config.toml
n_layer = 21
d_model = 64
n_head = 2
n_kv_head = 1
head_dim = 32
d_mlp = 256
vocab_size = 1024
activation = "gelu"
norm = "rmsnorm"
norm_place = "pre"
norm_eps = 1e-05
positions = "alibi"
qk_norm = false
attn_scale = 0.177
bias = "all"
tie_embeddings = true
parallel_block = false
init = "normal"
init_std_qkv = 0.0625
init_std_o = 0.0625
init_std_up = 0.0625
init_std_down = 0.0625
optimizer = "muon"
lr = 0.00777
lr_mult_o = 2.0
beta1 = 0.95
lr_head = 0.00945
grad_clip = 1.0
warmup_steps = 200
schedule = "wsd"
decay_fraction = 0.736
decay_shape = "linear"
final_lr_fraction = 0.0
batch_tokens = 16384
seq_len = 2048
doc_mask = true
train_tokens = 102500000
steps = 6257
dataset = "wikipedia_en"
Each number is 500 + 40 x the weight over its row's rms, rounded and kept within 0 to 999. Layers, rows and columns count from 0. Numbers have three digits each. The size before them is the row's rms in percent of the matrix's.

# layer 9 attention value, 32x64, rms 0.153, rows 24-31, columns 0-31
116:476450457505438530515548491460482542492503443591484501457443420505461501482581414483467452513517
108:504516498539529453477566450472500503495540511510382455562485469468555420458517522507523524474534
101:570467528476493441451514441502469487440456550470476437512513517520444523528495536417547439491488
101:529470498521448451515452497531490591503503573450478522445507482479543489513492619467543550545464
094:582540526519435527506560518575497489440529462541505491495516482484456564508478526450486529438473
090:516465454478472496404464549575445494505556406534444527498479514455516519477527532440483541522517
090:522411497501504520547444491505421476486530512536593470472531546438493513563486578500526513503458
095:468470505537448527471570554520507469523401413477488483451531525525489578568479514581517423550497
# layer 9 attention output (transposed), 64x64, rms 0.394, rows 24-31,56-63, columns 0-31
124:461546494483482481487391477514529542491549512408505486539505561498524479553540539513574493451494
136:468503494486463515477506562417484467528418470451550437462467558500451536486505480558512460461423
116:523487463523461542595436551496455459536493439490463508487489469466564446491495411568534537494520
116:466498531447525516471547487542535452492482491561528505575529492508463495452491493553501431484505
099:503500429477499564479430447448453496579493498442489574543443487436544455549515561574469512479531
111:458492549489510577596450452500541554512555530456491525480505441549455475496460430571501424493500
104:525552450452518504443465537481588486595489472530482502534547460497483486485522502456511489512580
104:520448512459546483478476504502503417446555592457534484409455425491513545422522505457497588531517
089:579520582482494516500472538536524494494499471586493465537494450430477527450463447471465482575508
074:475496479499552421529507482519507525492594537482512563525510403512524503494569496482494527470523
081:463517471534578489408500489514578506500487496510460463535455481528527549494458538509437522507531
083:495498434523528499532522476477519557538539474431408493457527530590497501534469477557492540462494
091:498431592557528432538496536521549469523471521565522462427522508515502603473502468486541460553515
088:492479503439504442498523502487445507487478518450508535530472514443503542490531552473494573507483
087:428522561481512517521554477504462519502480485489492494511489517499552492479471500564481472479406
088:536579542507481457527490444523462554510589475552498530568499556514491435575498514517471448495489
# layer 9 MLP up, 256x64, rms 0.317, rows 0-83, columns 0-31
088:520508457485464429472536535487468463491509446468438472559525487568498513485478508542541427528479
098:519511438438483473497453514484504526518588483562464387445520501502476475500474466500531506530518
099:514462557511530508433483548449526505584425499546431450516544495437457562524516474575501437503456
113:465468529555515491588544522497501479451454484554500542527452502516522556550556431478502526449554
109:469521438431456509549519431552537440496467530526534520483470521470424556461517491507431496454510
095:408492485442561505446505479530517508524558457473446504528451531519507503472512575485496518513527
090:473401510481514417512517507578464504470474495532467509559498451510544464523431527549491525596499
105:466480559492549540457509396499459520513458475457553500512552544475526538415563512537560426493486
103:453498501566528604514525503524470532443477439524469528524459458521502517495469512550525460532452
095:458539477468558495488499528451543559527571474501506465449513495471510552495567486520570523553468
105:453536547446434504509537487548467468472466463466460514485457492434470501505537543477532492522539
110:494410464460507545491560477546576487542545504526479399480484512483549463471458498446498548535458
103:479467479481497506511557490536508542453547530563494462495425425471458531459597528482480522584474
108:460453558481537532485522449601494462490499416487535537500501507511501526477518477476471471508479
101:480449493466404466481545530489526496440527493528432542526586546525523501473459441534477457536505
091:490445541489477514586509543445443507470500546501535397516513453476492583496442507480523493484492
102:464522515446449531555507460484537552436412506507541464487553469535480575438466439544516531512479
123:556517572556455459562489534476607497560552513471500474427514495493583466472522518539499425514525
106:504434485479506526545452495431528408497450468455447523500504486519557468416491441502506541510466
124:505498523512452532532521531514574578535466536534525485450416466424529526589491535595539521493471
108:533507539584508607466497498494446472522550498491527522478492469529583557467496450493544487510530
101:479478537458472515480519484550466484459493473502511561494465580514456475519453507420431467567519
085:434432468484488443552526466543513575492481537512566521518477465536527467572494513499486480553457
099:495530483447494504521453461489489501488484400555551401440499520511554515483515477510475556440414
099:499512533506487499520485480519507446486532489497378529489493477522443477516536497465556462578516
097:580541437524501427476535463473555495510492479432532503544488539479507467489505454452516549588494
083:523490450539419574508500480505485490596460462473459445509463446567494543486534500461601489506506
105:520547552508569508593574517467510553548471471497471510508478427507539536500552409581541467471583
115:545494477446486492505484462470516539450502535484492515501449580545490559500527531491546573509536
088:450523464471506504516483485448521467427505513522592433443511499508466606446553464485542517517493
097:511499499465462565520531487513475576499439539591445448534535479510578578556493495502470487546494
112:508540515501500499518445440520508499520508505426483517444527538564541513531444532587572484550526
098:535512567558433479514497471525497490515519414459498497457502518464504474480541478421467530496441
119:536449529518420509528434501494441468442474527438509499505567502458469567489529501513543446564540
098:477528495477501488523521377484486441486531528547474481499518501501579487481498443495554569505499
109:498542537461452406455496522573469464548465459499518525548487500498495502531420505535448500535565
107:521512491551476436489449433560473535592419571472422488443528584452519506515528521527480521501520
094:544440490552495524479405507516494511472536508472521428516531594559550537609533453526463525540505
107:517499455476497582507538493487431509510450494495528487519483419542415554553505460587444502502492
107:405542508541513508478473495562459494563495435522575524487548567500471549578492420514461487470466
090:487516577511554542450522482464504481511509452440529478463482544488501558525496506501505509573506
092:462537434491527544491551465504549476563534493520447561526525527588561454504443533545431505490556
093:525553545574572441506560522452453500521520528511511529490546498571492542529457551462463515520520
105:521497519516555507475565553500424462516522466557479429559536508466505501503470559406537468477477
110:531514467476422409590527485503509555547548514507513489568502474454601490512496554486567520560522
099:437438457508452509448504508590489490487501501416512475562462479566504529541535527535475498538490
082:510494488506496504462510408496488483478454466497536532415515515479510488478538456561522591469526
110:429462490453439526535560412486514516447497539518479543535508463434555549483462522523512577509493
101:463513477457544464500568408516458524456537498504520425478480514523497517500482477512485437496504
088:515467575435537490450468604596490580529468531433499518513554507538482525499507489526451508553547
115:522532541553583466521481505538507496548472468466535431508551526456502510560501443539565464553525
100:502497406532441531439488416434477471578500488464515502514506508466448531479513506508533464495469
111:473532506516486540507563545545463471518466510530471523514575542497443534553454508495554557536551
110:480511508479460513606557564522551541515474421468520463520404474448481496485557476524494440545511
108:435498502487415466484471535505515430491444485398495564500455452527426516526499492486495479556498
100:465435533556530496486495525540520502509519537524490415456496583536487463511508422523593434492503
101:480533477453596515578555536408439469546520494512512563428490503479525554512502498447524458534478
106:488444501550465615484585482536507505521509479449529442446465530546515518492476497524522460564466
114:497555515554561434431470502530558507537518517501583484551508479475576512539480461498500531443486
100:503490553478442528510502455538509573543507549543479501481497549480404480531485482514484440536468
084:420548491501519417527481497538501535494502562518476486541475534485494552505483456448497449442486
092:513532545515523474379546473586492506504463509465481481472454531526526474523533489508522486428544
093:491499445481451513502457505478530481412492545456480583430497505512530517488490457542486472504561
099:518548499526519454580527395447522474512487480525538463449481535420523595496517512486492448527467
097:527458522453511430543555522513477450510561463506422577427517535470485521500463449481478468548465
101:474498521516475465420613542517503485569477442489435473521513501490427527553439548509480489475565
099:475491500525533400468434422527515486574490549505603512550482512547494469518458462487558535514456
107:513505507532477451490489458533488523532532525460507435492595442494467529485550484444446420437385
088:458519480485456522414443513511578533519569485480443549508505462514581513532462575530496474478469
089:474469542483595535430456502464469511573485520500525519516462606487447499535497557478423490560465
090:506479436523490473482532502527445560474463432506477570513555568469499466496479491540512472502500
099:460496526483538532505520461566446457508440542498428552510456461488410522498445464574501520468497
105:439473475509489505476430481510529533543530497471515476418483447521476576507449506503449568482468
102:514438537494566546531543498474506502565476452457474505520577504592502491473501418465465448484511
075:483498556457499529513520500524519539559504472523495452557466535488523472484501485553375484523526
100:495541529528482448451555572533552527522505558465502476527512539505621514519475518481460513473507
084:557555510489461545502544390460498455497509499474425493451491502549458575434456464514512441548472
089:527474542527409497489493552494443460478454514459521456496480545462533500473504569558501497561551
102:513535476497451478457533494533553525445501525464552474521493434479498506519404525473533525497514
100:472478535559488544432490404530573519470538558453457487483535483489486482567476504562518423400480
093:491493520465502403489503497462482441533426481468467485539447534508544480494488532585593424532471
096:463532538532569514461483448563525539554502495467498456552566551529572490528479449551530500501517
104:492517483576487443473538564520490484521524477535523538531481476562483524559486487504444537505495
102:558522551513472433558448452470595531459447422484500474531546496527548574458490461467496475518445
# layer 9 MLP down (transposed), 256x64, rms 0.0917, rows 0-83, columns 0-31
092:473461474486458461503529426519511525540530446513467424488512455567440470481466514445404520460504
100:557439541507543413534469452468501527539435410431503508592471463487501505498512513486491435520445
111:466475449494499495457476468517549515521422491497454457481481502389578462476488504508524549410499
099:549508447475520555405505530503526506476517515502490520506489522523489550507581503510469560521470
104:492515505517499554427553538451561483448474527543469508477529464506487470419513596538542495440482
093:403523511469458550509442501446562470461477552500483487485575481493521466422481600543567424477496
092:493556430574580578472530482521493557485531489526416518513529484485534475483510534503477548468474
115:517488515481433496485450578448544461454461490465528534559505431477524433451503500486482524508495
091:506456466526442453534430431578526514544476491375522499521505511496502511546505559461477490520512
090:530456503539438543488505512504431510470499469500497472513434476499491465489446518554543483511562
104:539502495465507576479486479473574477459468569477576534475499509553445461549442494512475429467501
113:495513560460521493518503568474466566428508451529582555547509481464492464511491531546488477523509
101:492479457421480430504523534523477438451428436502533592501491517527489492548516470542478513519510
104:438527531510574512454500554527546434507510459527511524463471544536569478451494477497544447480572
103:494533448542530512539470518418461514458483461540513447524469449503511487493515555513467488578437
088:491490459502487520547531501553530508420459474516426524407437509518506544490474458502489549562510
120:546474419458520511533520504448502490476450550536485458547518456514485576469519518471559503493452
103:453534533532490530475503533435475474527557501600494480502482457507443440525502553498471511430474
106:476512428520494522496520514470481495461543435501496574493458512515535472526474514524515428438550
110:415468505504489523430547512420489458522520544442449463516510583526521514477516537487513539535531
088:517561534587499498477490521456462494488553437501531485528516498430545478509556546493462466495566
106:506546496532569500490563515492481528509496544487463395455478582495469519548527453473478584427455
091:447521556574514465486484489475469531534521415542441537496489511595492420499476496490461598473456
116:540499498476495488467493546497506555524573517556560492462569444440458539483464465446524484424492
090:471550464510520501513505427508410402525469479571496566473513461594463519469544550502460467498478
100:482472540527520587540522446410457524462482493535508487505520573527522476481536584541515390462474
083:615541506491509573448501480514499511491466482534503528517492499534477508502515503533508477397514
103:420507472433512495467562512522486500520500481534414497512495567503519460581480530512485543455457
120:478530437536549541472433568487496531473433503480515516494531486466498550482570530520497439465471
089:434536402497441488469485477597501528483553401489471503480478479429509502524470538453515444466491
089:471501472519593502439470513566471445463477539512491576478532530536449507520459506485453520498580
109:512465480447591495462485495464503501459489535472540492536449537532489522547511564535467526490483
097:554519460525550505462513506516469470408499484522499592541549527543499540501510437501546530526494
116:425527440474509622503544506509485541457512443496537491522488544518439531516570492437493468512485
101:527482444558482588584490499547517568509490505479506478522576574495520468545519477541450446525552
105:480513469496478553489550516525546546519497528500509485583527500479517401556442546544475509432443
105:559457488548522488499518506530488447469470506559553518513563504513572554540527558503494478515513
099:528521464482520563575526468504483495493495465511454455493503512484569527506520480529528492514477
113:554459556528491447476480536501479516487464511482484526480558510509448483404532531477528452493543
105:512503470469536424466500548505513509471522507447576500450446513476505480524487500505469570652532
092:482509428488524552514469463483501538464483448422549554484527520556476490557471486441476472425530
091:527454452449451543507456455514560456479429531563523541506505496480488404406508519547491503487524
095:504449493514515550450515407471468473537477531502497455524525521529535514474422482506531527478437
119:510418543520437523495481476511511448504517538557451465490472471498496453469519520555450543516575
104:474430507529536517450494488471426458461455575466535444501528493531493614463457501528434462509497
094:478509509480477522571495596516521392523500526470503461499494494491509506519503532489524487508587
100:469503494570441516499540556470433577493516574544461507500457536510510471553533452509560528563541
115:470506430540568620471468503494504512505492555527484470513581566443494443461448469533528504511528
100:505465556576509515521440525532502527532457514436469515498568429506517536540523547539456514564503
087:565612503570459512513477490425495531525498474521517418433481543468517459513498542461528491414422
103:486480465513503474437492499478499489508548458522513465530550565568484548448543548524480495428447
106:549562548481520483483523485476496505483497468532546543496440528475520456519433508474416500534499
121:536501449539483506518465449495555519553521552491517485375465476505576523507573486515505558477441
105:525535431563527513469527521543496492550502494470457483479564554583559484467495528513503537415522
114:519506503552456439459449452476488541491417502460505504480526549519496489446480553457515519546498
099:518533410473540472504520524461418548447484512509534526538509616503510444506468515505437513478499
101:494473450540490477520479516506432463480451442534465498519465513468429487430484560450512421499535
105:568466527497509500482539392518525517510478527586542594490526416503459475449492519512514446466498
095:392508544473503519544566388502497547482541454500458515466478462526482495478501512574507480541514
105:501572513539487523544547477469470525455527555600492488486460536496425453535512548531502553553479
088:538594453447516530509500449455500513520432457542436494491487509445508418419502510462449503507482
087:464513536501494460505570482477486489460496497531500435573539480475439482487537469531498489480493
097:469488513504467498447461473535534520497440521477469567502548516469492495485529546503429423529424
104:545512513559498527508444493450534490496491404499526492455526421531595539497429493472474518566491
094:543587450525480557527534462560495471460425458500419488455484528503587484509455511477487510509473
101:542528451548508491512488492481473497459503531516521503516517522460455415464502562537442579491466
097:540521505494489543514537488398496472424458539547451498481519472533484567550524578633542517493528
117:526495441487512504499534509487505563521487489547531480483516478430464450576493473527482564526494
100:562531493454599460520425466538515490515476546584537549454558549516494442452464522539505515486493
096:480504503518495576452436521485502551527511511512514477525479450488603456471434492475487552577574
092:403531465593559542480472427424504492512464556449462483480449486489519533438497531496489528471493
101:432486484545514565518414494485548472482489516464447441500501542533511483429476525463529441431554
097:522480481566469522529522513531479529463479434579542509524468569511491445565534449501470451481489
105:521498459530494532487481501511471487417451450511484558493530492394439491530530460560484518486497
094:580542461521528494565444523542462511445457527472473552426566439499484488502492472455580479414525
101:448473445516500525508520397532447441482518467455500555471534548524442561485508477560500457483489
086:449574459528509454459428472463526545525541540602472456513512517444543482487483481415469458541531
086:508538384476553507502443511492449543404489472562495513467480449485460547520489511458491514520506
097:457494502557560498427524534434449457503413522511483423511543443533442450459497545485493571466460
098:507447584526492532433505466528468490504490503538490542535499512496564469447513428515615496538476
092:501589460477445533512506549494555548493572506521487484524505447476463468543507555548538372457497
095:549531601466451573505480459517449487526509503481556499511565479435466506523483471497460524441524
104:495527475504558541511498464486468540506485455504453491546521498442501446497416478485450541459524
098:473579505583456526508516435515531543564468504464496498472462485558550406457502502445555442491537